From a checkpoint of a small transformer trained on Wikipedia: vocabulary 16384.
Each number is 500 + 25 x the weight over its row's rms, rounded and kept within 0 to 999. Layers, rows and columns count from 0. Numbers have three digits each. The size before them is the row's rms in percent of the matrix's.

# up: layer 5 MLP up, 3072x768, rms 0.0956, rows 2705-2804, columns 128-191
# down: layer 5 MLP down (transposed), 3072x768, rms 0.102, rows 2705-2804, columns 128-191
up2705 107:487488507494515522512488486502477483489532501534550490515528507479461492480503491489461504516545546498543450529516548485470498495531460526504506515525549524551468529529506517489480540509460544
down2705 104:483501479487455502540506501499511548524494456488562430541481459512479504438515553477483519493496510538536459500502493565510475501535473511512543493504475533455507514529495479495522505486476500
up2706 093:519506480429500483500496516484522489513537491458520486476500526497519452547468491479494446454538486506520510484492528530543512495506466493493520512522461475466530488531468486524482525521487509
down2706 091:476501480526501522521512503506477486485477479503506474510482494444497518426476496492515511464466535495485493480484487509489486478479545499511499457511480487552463509476518505479500477490543481
up2707 103:505458533523481476441496494491487506522524510514449516472493495496530467489519488484496457497515482504526533449469502540483506506475501548528527457521508543491563520499488511527496515466503481
down2707 106:477517503456504518471500528500519502506503487540496534483477513466530486506501516460503504484475479480503524497500458498521507495484482489519560474510506457522511496488504485481553497551476477
up2708 098:482509531492513495521477506504491479517445497491470542488538492520485512462468502474505540514523494537529480493530535550530480523499487516503497517461520453512495475475559501532502494497508499
down2708 096:498503512498509488471491482468464508507547510530527507447467496541510480455504476521477546491500532488512542536473488493483534493464492543474490527469522558486473494463477493508472517483510508
up2709 098:522482499458496509522533511476499525486509492480521523536488480494489506515518499480484562490530466476437474562511485545465531498497499513539493524512492493500484495497445485523475500528496538
down2709 105:465508498518476497492516475511508476497518522498483532480494501512512514509479558462545512495488506511481541513545523487520473519527477529522503515514545520457513492520491530508512520492504510
up2710 097:473503478555537506461516486472470506439491501496545513483472521504462462496490524517513551514518480499532494516440510491496461518535489491468510429513489501495492519530492471563505528513484472
down2710 099:505498509449540465534520512482511452474494473523520568505515456526485461475484596478513503470524468493540475515455479490470494474463504469523519511459489545485505467544523474477543465480517519
up2711 100:502483536548498515469485537498491463508512465528501516510522443465517483475510496485481479502538477493546453500477553478493557476565521491470477498541516473500522484472474519514490480503469504
down2711 095:470466550512496479488484485553537519465481503499513541479512453486538463526510485480472506524519541495506471525498518505475514528517494544491445512502509518481507509479487531489471482511491508
up2712 108:483437525474419494448455477528442477523489534502507557494503471487470546524512493529481511510494519542521490512508483484504482507478473504517516485464516542509444538484558504550509527544509495
down2712 108:460486504495459520478527520515473509526472530486561508515509490506544480496495527501536487487506475468469544503533505475544490540520511518503530486491478507496489525480506484504473458505488500
up2713 096:471492496466548491499468499478534500471449449486498505521494505537515513521439472468514531472500478491506512484527519512496516488471484492487462478527497480513523554483512485495528512472484524
down2713 105:464462487516534476501535500487467532461487497493453474436495472482496469498518501463522468486509516520495501499454523501504513427455527513493499538486477515519497524470496464495525492537513507
up2714 106:502482490521497483510522500501507492476495470494496472551499525487447463469498488554494457540485505533538498499508520485493526518507521489540493519496499457462460537476505448501533485496484518
down2714 108:510486481511488534518490500498477506507489488526469500507499539518494474547526521508515475518534491479538477496516526499519513525509489517508486489510539527495476510489546528468577452534490473
up2715 102:482439496508537526529495493504498484578515499491449487499466574519526527494492466490505471429474511499488505464504530442518453548506457475500490506508539472543548488504496489503472497527477540
down2715 097:496505492532479486487502482500530501477530486501504491526494516479486502522540500425522530463496495543515535512521526451499548507526531475511463523498457553523506478481497512493432517454523486
up2716 103:437472471528512534532504542472495513507522486526496529536512497458481483530539476513497481491495488487473498539481497507473561538483522496486492498467473509515510507525537531539508464513512491
down2716 101:532439464530490529502481484485500474501458512506520549540481516486494506549495518523518518497486524442511484481531499502484462509469452521473514492503528541479513510511500516509446499484526549
up2717 101:546486547520445494505512491527492459477513444523486494447512513511489525479549477490513495526466503489472514522504492503501513523489522505477473479454471501511435510493512494496493488528492481
down2717 097:476506480494502501522510496529496493441505513469503452492532484544475488503437494474547522480460483469556506519535492460514481481483534491478499452515544542477472466468531526535521486494502522
up2718 100:500522542487523502488441488489485521516514453512472467441466503453514456445473458516535512484483477461545475519462537500485520511502512452493487471501475481497492490537506496484483489542511486
down2718 099:466511520478516494474518462536467549494511493505494549468533502494493497457489530535574550491526459530441516468508515527469455558539479508503500485496462488541482504493525513527482517521494473
up2719 126:522515495455488533518496485530511519484492539493508486525496488477495531456488478486552510495464476553513468518516475519480460518479495462537521494531519465511559491512478497501485521462518495
down2719 127:521507478477467486500520447493467510496489495485517527529538479506483537493485471479507491467494481523537513500485477525487464521474485489517505486497470488550499478552489525507515511460480525
up2720 105:455540495504491478521508490553475486503516480499524471472492482518529508486467473529484457527463544498496518502506498507526497518481518452513451487496490498462486491504454535505497519470526533
down2720 098:464522494516457494511516507525466471527504451439483506475462507467477493520513517533473476474485511499501490507519498498451496439537475515533525534505504522524479487488505489498506528502497523
up2721 097:497537515526512491494504577508520502482474508440520495521528493510484515464479504487433502483514476461508486517539487478489523489464485484502513540510496497532494488473519495527490505509482537
down2721 103:509516514491529525485542514489516565488501519519552524507506531462520504511529484503507480515444494518482474514474519549523432494456488483489453501546529517487493519470519472520520508478477532
up2722 095:503565464518533545514479484542485518494463458511494470533459528518483500507501485500474491466510478486502471526498520511484474543501505502499527515519493520494517498513498463480493539509486472
down2722 104:511458525498474427511467482456515479502503513490476510528542502486514539487510519525527514456491486475483504501528484498501499428499485498511453498467514492519472484476482544552498484518491519
up2723 097:530514536477489468496518581520492495518507480494500506489496475505446499509493496489499526506523512532524567508517483442487534447504510498547445484468483525499446523484487503531496517441446485
down2723 097:471485515508479429480438519542516485540487478481525495489539484509513481523488494546491506526491536503511492499472524527527528480500496500575517478447520534490534459507466523502482498509518491
up2724 092:496492459509498504532527517498530432499508482463498482497516493469478467528510489506512495563497460526550454552537506493527501530502505456530489492513463497470466491521454531521551525522500500
down2724 101:520501497470447494540520505536530503481505511538504519440504513497501501508515446502505503506518506526479521521501510510563506497485514507533544504517486476529474503511421512510487494498511542
up2725 095:471517497501479506508461523461508532513521510527520521523520486539463465494491508479524536493479522485497494531514500501511531530464514459506512516541498525526527538481530477492483502467524508
down2725 097:472494532532545498501488442538559500492492519475507485471453524484524466492480493537505494517504495491486526464466487517509493501492467525518491535500503507471453473487510515509503475553504508
up2726 107:474494478485576490529477478520526515467504490499508504534458484458524492506448454488481486545512516502526490464552448527519433453501542470519541471443497508466503535532528525456513503507484512
down2726 104:459503519480511527548528467482554506489456486488503519508512481487550516504533536517455488514500513503508528484540476553504518511484490506484488491479475549510485506508493517457512523475540528
up2727 085:538519527506519544548492517526515478492482503531507491523474473512486525458485531510516502503479467497466456493563486521483496487501450514484489493498508529526524502517465494524499542520494501
down2727 091:481512548472483471454495522496505513503520531517496492451549494530533480489572528511482487497510509504497550536522476542562572491504518457505565500498502472496444537493476543488513472480504509
up2728 096:504499523464510515471498493562493484513532480493487485499471497506477524493524515507528478520523473511491486495525500512507505522470544473516463481462486470523530507490473505529527510501514487
down2728 099:501533514524502450515502561495520500501506498523502492500492564453490511507492493442492512548478502500516540545463491507509482492496454520489506437483509513536503527500486496484476504541468496
up2729 098:443494481473510506432483493476502535514483465494463524504514443470521507484512494561509505500507509485518492517481510474492509526507533522510517525516504493522526466508505528498516489496471467
down2729 099:498487494495482496506502475544516533498492446490514552483499490522557471515521444495521505500510513505572500498498492517545521531449506539500506538476520517477479506538537518493513473503474478
up2730 095:491470470472434491533511502498469550520545469478551506504498534488483532480480481518510499466477496485525536465509510508474484473529510544503488462462467491517478518468491455504476529480518500
down2730 100:460460524575491470510479492474514527529496521504533507483506525515472525488478495499497491484482540470545521532456454521541500480515534471485465481489493476488524521524494490497501485517476519
up2731 103:494484501486527507532495488503509512480515498525498483484535510499498537541462512521513556488502506500453504508495465473496514528478528521484450468522523481527500468503456477507505527546523513
down2731 107:474521480493493534487505463519501505510465498502484499488509489464496472564508529475492477490523493454493482527499503464476548502510491553519510505518522510542522472485527473510497465516545497
up2732 108:452512448487499518514499495516533487528515531497471486500516535513506468491519500535495480504489521470506434485488545466475499452509521498539526514502523468443494500478549522513483516447457521
down2732 112:505492479529477507476524513510504484542495511521516525489507516493523479517511477546523498470482501498470478515527502532464525523509561530510544552476530495512470526524515463455503507475508521
up2733 099:516505469479504516522503525524472490531511553505495500506552465480509500464519471496528471485557487506497470495516481483495545475471527466480480519497402471491495522480503470474479513519506526
down2733 095:493502482512472492530502481517449494519485484479487464493555506475517439479509499509442501495505514535516490508495445522485485480481498468480531517445459532458508497520515520483512513491476522
up2734 096:465523510537481490521432466484482518510508496525513475528528476499510459508503510466504453511462481493471481489533549549504535521516484518470523461487426498514505489526503546511502490541471487
down2734 101:506474438467459483496523499487471526481494466537487500453477486491518523480534503521513514459531527483483541481483485473521480524523501505520480530521548493520529505463538518479508465487533523
up2735 103:478486495479444468508492518484484520523491481470506478517479501495475551470508435532516510496519491511451483529525454532509516519517490482471492507506487491478519535500462531501497501459476499
down2735 108:491483459484503524497487439515504488561509478488457523554542506483507497513524492524472503514511505479482495505438465489486498467526550515492499497560499499483492542473506533514470506524531430
up2736 100:559505453517531481534525492516513505504530523485490487523482539484472539481538469537467475510503490516490475517514503462531483479496509478507533513485498497500509494499478486507475502522505491
down2736 095:501478509527521496481518528507518525549482467507468502495462492471487502541504551509439489483490538500513496485539503477480501506534493495472498509469463499474506497520500505507531493497522491
up2737 097:519517509514491463537452515447501475504458522489490506505496500516464487472509495560500500500450469519507486505533498535545455523505532470542464520548489505524525504496518504572462479500460551
down2737 093:491499509547500517427513531513521485454484469445470497445510497496539500482510469542493530473489498480476471513505493535452513459507475454482501490505500521504481504548573482483507487514507491
up2738 101:496449470509520511485472494465541480457463537484481488493554481469502497489472503548520519507499472477502513470500469475492477502539503502506553506504513504523508469485496530493526504464486495
down2738 107:470518542511466461478480476437535504479507501493499506478542522485548464580510503511525529523490526508502482468543501466477494509476515464489521460524527542502464515529475532496509452507542500
up2739 095:512529481522491475515540495501489499501468480512487492541492502493512468463468493525499479519519489479476506483492555505515478452520536464532461491526514498484499477462543503496488468464498490
down2739 092:477485479480471563514509497489503489523501505510495497502519542486480470483533534529529492507493528492522547535481498467485463485500520488504508515499479521471529510532487504545535513521485511
up2740 099:498516504518508509488496553484494472498484529520514521481487550469466484500523460509482513500495499525548530510504515460472499518504488514502487536492530535520485494488509513514482473537465497
down2740 095:525544503496479499479509472512499463502496471452507481431471477464513474512509490575505510489481515514459492512520521462501501508540497547514485511451490479480477478465479499543516539481500493
up2741 110:450453487471533458515469498505448484514468529461535514518521552507511486467512526509499530488447518551459544525516493510478506533503491505526484456448518501487494505503460529488495498524507493
down2741 097:464532499485482501558494516515470515512520500512515484517499471513473524520485476560523482477474507500482475513524512541517493492460555484535484510462503511481496517527478500522455490494513498
up2742 087:536500492531526484518463468491540483500506514469484500486461497512503482515497502516493488547477530491506480486484516535522517467471496532458479506504525493476490495525501503533524487499495486
down2742 086:532505500512492526516521534470531496488532488522486521490489502496486472507508469492458501465536521475531521523494490476517501475485512506549537519481489482479533542469441473472455558486473548
up2743 104:522502466484516500493479517510466505493534496473509475525491513452470484491479509526508512503520527478493538500486492450458503454484544475519505494496487456564464482503507493508433534541493445
down2743 101:561490499494506522437475529522464508513519486495535480479492493473475465490469506512500497511471512511554498481501484511463493474506491494489507485498463563506503457475504500507478512450501494
up2744 090:486475502500526496492527513492448501489506455488505515502482499503502480484503542484493507523531533499465517515485478461515540500442487495480452501443460509482500514492510524483494483539513492
down2744 097:485509523509479470500474480514476463529501469478529472478465466494508527477483500503487542478462521517472516500525535501529485512483500512507510500470481487477445482528552508535544508457478532
up2745 097:483476511507472479478527497519544476494551475476508463481487501479482494533500494518537530501503504480502494505525512520523503457464530466471542457511526475471471532488514513522471540474518475
down2745 081:488526554509483537474538504485529494496466518482492498524508518462497468500508534512494483527493521482519484517491497512531528530496584491491491528484543495531504491556506529496518515506516537
up2746 097:497541502487505474496530503514485570464506474481547506494503525492498541554458501512461505485512468500526426542509533513468476511500515505494492410501425500533528462508462522513462464471486514
down2746 093:513520496474544500474511482504520516510505496495512475494464490487472526577522473513534539498497514483514493457496520513504490537474506494495534479532462489495539484502531503505508483549508501
up2747 098:521472467476512478529527511478502542515490548454517478451484539545471505532494498489442566540490503471459481519515540514485494499471498489510482528499519512508487491557490495457501498460474491
down2747 099:529464477475503468512522521479534506527480465464511499492485524536474512499530455522534462503462525494463449501535506459512534492462527495498466535526469460495496533486506510473517490527479503
up2748 106:522514499497490522519492474490462526517545511514464473483470501491516489503529487499508526477473497502491498474494520520478495543518507506533509465527489485512465504485497558498447501472524494
down2748 105:500478507523478515488476456517488526499541515534533537486482533466464522521498558515493506515524493495498495483506564495507509533513513515501529476531531493476508488483502517495489480509517531
up2749 104:491510503476500497465492534511545511512493495519532463484501459537486463511453450518471489542503517435473498515467505448474554479481464513523492555521495510479476498506518545505496524507548486
down2749 098:485446505468490478439493522499501530507496503459504481536498526493533474464518517521531454497508498520500497457515469440493524490506495482521505559443478474472539510489570531544499528497549483
up2750 096:461485515461570507548478498481492495506509499516514497511557540510505488450541522523474503452507512475523507539474487514525519501519485522490554516513497486552469490478494436507492501487496510
down2750 099:534460511498500502503519538560519467541515478509506531523496525512494496488506480497501511493494487506482472497499498472451500526504508481496517521521491529499491470477503480501489506445471506
up2751 102:533553511494549505519500494556519490497459486473460476540490458515483524536540522483507458490506467533499510477466531517500514527495524468515473562504483529560526480506515507527495517541511539
down2751 101:485543535503485477522490486538514496458466477523483490487460497498505522511501477547525486494494486426498487496537492516470500501546491490495517511485496505470539506504491528492465497521535498
up2752 102:511481501471551460552502491476458488542501508555460523498517511474480468560531509516462489493488493489543464516482466489488485495493529504490508487486514500503518533529488490546527473479506512
down2752 093:414548490517483509469496508512491496510537537485489540529493481529492493455483481498451488497492527522504513514499487514485508505471524477503472505483534530490494482507508457536517454496435498
up2753 103:448514491494501471487541484463512498494539462508509481497509497508490539475481505561472486497501505495483444501477526544502481441485496471506478505470470511513462532468501513550526516512449478
down2753 102:509476462517504504499462531490491537517500531498515524481509470485503516488521483558528509500514521481504446499493533523472480455524519510447543507538475497506487520515490496521509549500520485
up2754 101:520502534459488470502476507511513540512516466510492553496439522494505452479520464499464519491528522498509507516529569473517482520515563453526470535508531474528479491527501513464450484537513522
down2754 102:489543451498495461526519525494506515509501433517469441501538464478484494510534477506471489453490509498500504486505463494487509498504479503499467496514485486498458514521479542534565539526491536
up2755 095:548490482472477485496509517523536550497504522554435480473501463561516505495502473524527521511506486487454489505523479493501513532509490497482524518510515533525464523516516523499513487490503505
down2755 088:499495504482537494503525508498517526519461484469512490499521501495522510489483466507492516487499517540533448514531482521562486499516531517472534468507561487515512499494514516505549484492511489
up2756 105:506492475468496440480506476481500520534482485525453514495486489464491499489493542498518490538488506520503490520467500515524538473546524505506498521487471494465525502487486498477453492535481458
down2756 101:491497486482511505498539470509463493496483518482551521538472528554493512478505500515491515502547483486507465489473503513497474518530528496468502497500461512492516427480467503520495480460541515
up2757 092:486534476528498436527521506543535454482501499498513445489485505496526500541548509527496544471500482496569534499484481493484512521533495535521516515513482498473516542533513484534489466541527522
down2757 093:500476521542517490486509497509517470506540536489490553498499559486514485474538511475485486527493533486512534477504490555521515513525464502530501482498513481470509500556508474509526470523536509
up2758 112:483521530573521496495486479491502492500499499504495450521520485467496536463528530489536466495497534512484496517486491528531533518491500491505502474508524471497448472532504507506503492513498494
down2758 109:522522475471490524477466507505517512503509499446508497527495508488451529495518509497499508490497488506488482520496526489521459552477501510430526458517534532490498454493517491501478490462505503
up2759 103:506471526520521485521500538486526468472519541499523522474481521496532491498530434516484485478489459494497466508514503514499445501515530476534525491531512503501455521506448528493520536536511532
down2759 094:450507519460503504504464502501532491513487496482483463465503543495520453492470512572541511486465490501513505474470510535472513501504500528536536499519488537550528471495516477517518500478524468
up2760 099:487568519503546528480457489472459472514487496546505500466523496427479490462505509507482495472452516530540516501499511468491517497457525459482494530488491480512541529501488456504489494572480498
down2760 100:519489494449530524439457501528477473489509501500494499476558517500479499474510489505480492492519477514485520525518496493473527498553550479493535521449521495466560504492525517532473537503534484
up2761 108:523510494487453528522461481502521532477461539437484488481549526475533515497473481498496509530483488450501479525489509508504484515527440509498490479478465549518490488508493501477511541503509487
down2761 103:488549497475479478496499478501522494516466545446471487539494556530542489499532463509451461488492461516526483555521500459541494484501438513510495474499487491500498471485540483473485536471470476
up2762 097:511493480482516507559526490549493521495529502504483475481493500496550488505485461499522507520499511508521503500498516522462509479448459478496510537510545491502528497470494508470479495519479512
down2762 097:473498476449510494525530518486487491502493472430502487482531520534446516495492486487514519508459473509507510484501480513523483471491474537500477518520494512495445546533493483508522490506519507
up2763 094:507516462526501481507477511515517467478464492489535472461498501533550497503520494509519461498514464518528511505548497484541513533472472489504456492539495521487497483489529537521455543488487473
down2763 099:478488522472518494520517539528497501497483525480489460475518498496519495493527491515515573533532556494545459487518509503518554515501535507507473495488503505520508508494504489495462483513499443
up2764 098:476473522475473529507506475540507527465427486531460521513476462498501529428503510526513529498477512490499507495474514518512497499499505542511514486465512487518473498482503557497509532516490491
down2764 089:482484530496486498512498498456505524507486473492491532489461469486482483512525470544487505503492487522499532466509495509511459487543499534552464523495511532485521520529499481527504473493527508
up2765 091:512507495536517477498521493517525492494487485513522484536508484472430460469484501542524514539523519533492523520460488489476529503497496487487516491515488457501477458545529444520524517487521544
down2765 096:544523497521491526507497447530527481475475535513468511488486475479492515458529489505508485535537504524506533510495492494515469461502480486523475440430526503505475519507550512499446500507489558
up2766 097:479513474485461504536481543482499510533489491490507492495501525514519492512550489473532475481498524525540475494511511478471498459489528482516488505456509546511484524501502551483497539522463460
down2766 100:469457473475465590524514513522488497505489499479528491480491511508511503554492494506492524474517511490502506477550468488502514529479471501471498474505548490486555508508487504470486515470445473
up2767 097:491511507472519489467461522571494526519498508463564507509508485508494542491492484541491478450507484526487504507540501499487524508504507498548522515503499496490506512471476485531498526490544549
down2767 098:509498497511502549438522507493533551534518481514550548469536501485542496540507499535504524518495520542515532547497490531522514458518451520475499502496504512436476495490479478464514522486505483
up2768 103:513477520532509515475467494489517548436494480499512503481508498504503505490535501501523480500512511500488493518538465453459478472525466519520493489474510490516500492548500523534491501485522479
down2768 097:515442497526498501504487513494527500515496466500527501495484459501510499508523491498480448508444545477511487541488507540533464500482466503518489554484465509461534476476502494464500491507525481
up2769 113:520438525522520514498488534526539484500470531459491513512494483474492472449487464531504502501460528504515485503490487489545490505526503503491503514527461522503497523494509531491437504489525499
down2769 115:554493511546518475508500497505482495463491493514491477535509474532505529489517476481483487493461489541518459515524464497499533531488500470494501552530487560493489533536510505511474486510517461
up2770 098:538466481491465504525499500503479515498485537531512517500513502506501481526507491515525496544477505489478488481486514509504497499464520519516527504537472496504510478544512521503495474486511511
down2770 105:556481530494482500518497538494540514490499579550495496541507529488448531500516500534513454484521504508481553448479512479488513476504518533449529508538482475552510502508518481511490489499549488
up2771 101:500485494547525508472517493470437499538496468548500489515502478476485523536508523505491458457537534482467487524525469476531496502521516505521491556499510505530499499523510499510555484543542499
down2771 093:507491472477501527572491499513507451517462518471489460546517521486452568517455466472482448519514517481479498479514522535507505495520506495494475529498498491546490488549499494480490518500500529
up2772 103:507497509509467512509449470491526537513485531476507525484534493520488535514478489484489486564515456505507486480503516462467470466494514510524501491465523571487490508494486505505489495496464540
down2772 093:455496511508522509483497474505461475476461521498447497485471526444491511493522482505514489517470475516487458507503526500498461471499498485511477543515533492460512503487547498482528478452524495
up2773 097:498502509478521458515469518496481491431491498518536469465479563509447490494503477471557514532482530526529509487536483510478509432441509467527452495479529510541483548501511548556497475523491487
down2773 100:506549518508544512526507539494508528517504474471516521520526514512511505517481477480438514510505520495466487491471485479486469479497486480496495498514502513527506502514483473523470498461480538
up2774 102:522482503528486499516484527507473509465508477477454421514504494473498547513460487507539517536508495492527469465530477464538498458491484507531489505495547534492493527450558510500501513543535526
down2774 095:523477454496454484533459489471479483515508475482483523518528493529462545503522555483529528523474477497487503499502497482477527518523490525471474494490520541458511493514462497458480501457536462
up2775 105:470507531503502537513499532518500447477537525524482496515547501520470508478529481484473526496490520489485472494516530488450468524536480455505469463512533502482465475496463505508518503477521482
down2775 086:518473506497541542514466502523478514500460475474501507485523478480531468473474538459522502525481451473500500472462499516501502478488484474497504525496504506476507494490500493534531482469526496
up2776 097:507470484496468438471504489508464526509531514490463461460516533485518499512502464493515447493543492503501491474531489482474523504483515544527511473515476463518463483471491484524461504486481512
down2776 102:531502548468531492488477493479424502521521522486469518478455509497468498495530482448502494507499521530498512473484506503470539485487533483484510493534489501516476532503503508542491487503487461
up2777 100:515506493547537479504522532488506489514519493511526523504487508471563474500513464485513508473519511497488469446507487510533491487497495491482512506492528490493525509512532490479503528485499490
down2777 098:548518472517519502485491459511532486449542509515484536506472516471478464526505490540490487520500488510472461495547480475466494480514505515494541453487472485490509494494501510472476539521513489
up2778 096:498520503483592512475495488487496464507492508498545514454490463490496482526516496492521498496486504483495468469483508477484505506497448516531505514456534522509503468466503465525506524479494507
down2778 099:479489514531486447473427473526502486452503533515506523499550496535496490457475508494517470534540486486512502490482497488520447488518514496531501478517526499483492520481478484515512503475450507
up2779 100:504462484499506476487472494491468518507447503481477462483496562522502529493486450464499529434511462525494498539505494496481501483488514511473542526527454506513533516519501442502473490482463484
down2779 101:502468521495485514502466473528472499452432499497490477454498544493513507504483449471508527495461501488503461509442520499485504517490501494497481485487534550514502519531506486500494501436531549
up2780 097:525495508499539451519502521466535491493537514526509517470489513535488521481543494548510508510534476522503494490488503509474500497553522469489526447469475532525490489532504525543530491511505512
down2780 095:514533502503501519474477481506504475497462454488502513498497489509491493508562438484489471498547510534480478493513508511480507491486461490479503514512482526513527458504505518530489505483507526
up2781 093:482516477484508533503514528468512517476512520479525482492542511498489470513505510499530476461532470534515523455562507506534495516563512507497558457478512531496493439494517495463463502527514482
down2781 096:479470506503469533525457468472487479497488520502499519551521532550569498502502512451499504459478505491502476506518488478526513530513521560494481482492516493539498510509469484502539496512531490
up2782 094:441464509518494493476476500510522504506523496512470468495531477542525507485506502484521484496538490522487494458453500493473540501560512516514486538487486494508528515460515484460528474547481504
down2782 104:494501496468506540544476514480526482527535471506486473509498506523475459527533501492506496505508498486485478501486487500474512513515486515477454526522514545498495503506517439566467516485512491
up2783 098:514519486505495451508529533503519444486461533537430502481493448502492459538485495530441504494508472451520511492508528479511503531551499504479531562536492510495498469528493515493482485521485442
down2783 106:490494466481481491544534467527512474497564494457460507531494558534488545509480545504526519491487463525448492498526488461486483503502509513466510512507453515528490458459512522485499530495539488
up2784 098:501460546489536491498462475507484507499476478491497492516536487543541505510545478501494489506490571575477527519510507495476537496508516554548461482489491487461533441515501524501485484479544485
down2784 096:501542496507515468486506514539484493489476518495518485502501556535499504462478494504513466547517518494506468463502488515460493520466506470495515485543480457513472512493528523476516491499561514
up2785 098:446453492511488503493485491508526498535565496480503508522534498474527482499535530491516500544490475527495505457458440516499520497510514533509534484455550502532451499550506509496494504490462516
down2785 105:475510499513513547500481562487490512458507528452558523513550500499492538522492479482509493498459534483518523513557523509482540501509478472543514449504484468526490512503517524451497528505513497
up2786 104:501480480511456497500491495472478504511489488511508513503496525517543519494568501496501548544504479458492498517524504516492463524466510505481473530488502480481495523508516527527485511493495511
down2786 104:526500487488463475459528518498482477494500497474478494479470503532531517509494500465462528489508504454500512563500548512527488508508485508524504514496535505494488509492540517492455493442503514
up2787 097:474486475524499488520496482443505551528496482484525527504516508525485485460521446488538474474468505495482509498475510471539483518496516490530510508480510480509485446509473547486485534479507469
down2787 099:505493487490534452495430513451533471488474490517469514503504503507470520511541536493506486479492494532509492466486496487487512577489520508512479521480465467448539501502528526530492526523473482
up2788 098:515509503502471527535456473529446482524494498466539512519509440534484531450541477474511493528497487497522463489493568472516524508508509496498505511509458489507464513486500480504481551543458484
down2788 096:504447441505478527466524500496453519501518450516532523544508490451505538508484542497538506484534503464507487500465534523503520494469478515526487541495496456524526502543495528505522517479531512
up2789 101:478493471477485495520506470526480481498520516492492503506532491508493488494495467543543458506521501513509463459500474460487459483502514472518480542515494519497504477459527479470480473493490525
down2789 100:506532535483490513509489485500480517509476504500463484486534499487476527456497515473483467517479515529491467474473521549491507474498516489505520504546512546462534494495512463505515530489497532
up2790 104:462494517445479524467503539491554456544500522509541470509485522533483495537493467462537529491523508506537460493493512547482516455500504501475477496519500508509490544474502523497505503506512472
down2790 104:505542531473517488497498499536512456475503484461506530504484539510472444517459502470500511509516492505482493514512476454495517508514539479489476469498512489485512496507552527508472470499503487
up2791 114:536498506475471518495433485462481499526497466504525521502496510514476490474480465503497492522496499491514466536488518517537497485520550452471480487494513525463513516474481461509511494534508475
down2791 110:497519516521482491511476509490496513518502494488506500506540491518454501494551454499496537547477538488463498586492479488503513511494561491448524483473489492495528521508528492473470467530510498
up2792 097:475492513511461498495471470510490494525488450524508480501525533542530519493482530467515533485495519454512507479495474539519476528471516526507477501451531516464531498516469472511564553524513549
down2792 099:486502497493481510485477487479540472467511495482465521464473489482532471488500517509500498493521478528456522496503548531503509502490531453489513485489484459488506511535489507490497430524514490
up2793 094:494545502508508497501532500514533497512486471472477512452495519462525483498487518487503498535471528490489443541429486508542439485469485482470495501512520512492486459511481532495520517485475475
down2793 091:479486494515500498519515496506522484504544465467502506501503519475511512515511535536528497470476502519508497494536544441471541542480505494515479504519495474527475536510426500453505498520511539
up2794 096:512545506458493506500471474546507461500491484496500510492534521465493546534489481549479546515525502484519511525456526513498480520480557480538506517463513479516491472492509516461536531508449520
down2794 093:473486463517532520481544462541487540497467488449505478516531467518503520475462464483487501502481479495498504488523526512516478563508481506473486518529422550554518497493484473468520515467491492
up2795 095:468509467435500512494468460515502470499491515459501454488505523528473497499477543486530509487519482476488498491504465490454495569509544472501524493527491510518480512521512517513473484529504482
down2795 094:502503486528489530483511477517470511507542528496505496473507528500481489506492513446506491525500533527537578501520498507484484489462503477488470541519535480505514495485479483512446536501522493
up2796 096:537482496510486515498509496499495442498503471509454530501487490520512510485535518535515523483517521535495520543507489504504523476464549514501469487449491545512498539520521493506486504494502512
down2796 095:514497484483498485550525483516518513526525507545489531505557522502550445490522496534520455510494546474468520527488510542518559513477478548461513436466503510495497519528510474478489500484496526
up2797 102:489523504529517451505499473545495519480544505496553509477512525480524522543537516481461466497497476488510484520486530526521541500463460559478473505500499483502485512521491490510446506486506480
down2797 098:527488515475532481484490562496518524469485501550509463499516455463509473485478486488484488460483492506456548488463529499492531497505482508476500534499459447493518512524484512479543485491552498
up2798 098:486522495527456500516469480459526460506492467512469543506487489557525498527499499489478485495486528514517510514532527538510485487541480514525517477461478513504476526541461491490510506489441480
down2798 098:471492480506513505500502531470469466477504497440490541486511458499481498518512507487485490489520492488488457494514507485501483441493527510450496469516481511525483502515525527491473504475517538
up2799 094:491433528487511475501538476491523515499497536472491508463493465452535496497495494522522536489518533502480541490554536508539476503462484490544543537493466487530451479548474494498510508512515474
down2799 138:495544486509506522497453484522463495492529491543512478497474504537469478512500449495446478489503482488533423518434465516472540483512516483475466481475512522489554501426543514510504488498499505
up2800 099:482520542466507488497483469494518493484491526501479505515453514455507475523541505528498505447517516512534483498517492511496541448498484507508463450488463492536488512510462503492499501515496523
down2800 098:491529544503523522563481468463475472479515484518485490490473509463506456529534526478489453524498518503525512523486515511538521469513492491489518521489444484534518473451499553517499476560477543
up2801 097:506443512476468509504485497486463499481496565520482516490552473552513530494499494456476527435524478481453511488503445497526520444535469522465500490476532526509496480514507510493485510480508510
down2801 103:536474468468486522472533472520520482515477518572469525455493461493477472536488543516526481507456460540509482464481453513514501478444510449513520499511479539496533495508447506540469464491447484
up2802 093:490517520479504516502514515486548568508499439520478479485493456487508522477520467513453538502472547510467525515481531482487520487492520457482471548476498479542543542477525528480479510515512524
down2802 098:521531473522544516515474508483486486505482487512514498512462480513494488499508503502495498500509477519463441481541479493523496522474528519489509526543520506466544508486446483466517557505452556
up2803 099:533507477462510519495444503503464456516473517517498526499557485484500519489488503546489552513544493497503505475505534523497478467502518479517512513489537512538535500480507528474497529538464510
down2803 095:488492502491535462545542458483512475474544497502491507510533483506491491513545481490520501540498536505492506502466494504485485484502515516486505472510490522485497489489499463524478445475509449
up2804 097:503474498486477434514512474447532490509508519532515494514499464491442513504507489494502536526477565457505489498514510492493503541527467559520506456494487509532519490487491488470510495508493517
down2804 094:511501523498504493454468488485470496520518451540452466546466462506489466496510518526500518480472490471513519512527510499450519514486525470497462497530535512496533539522488525524530512528513486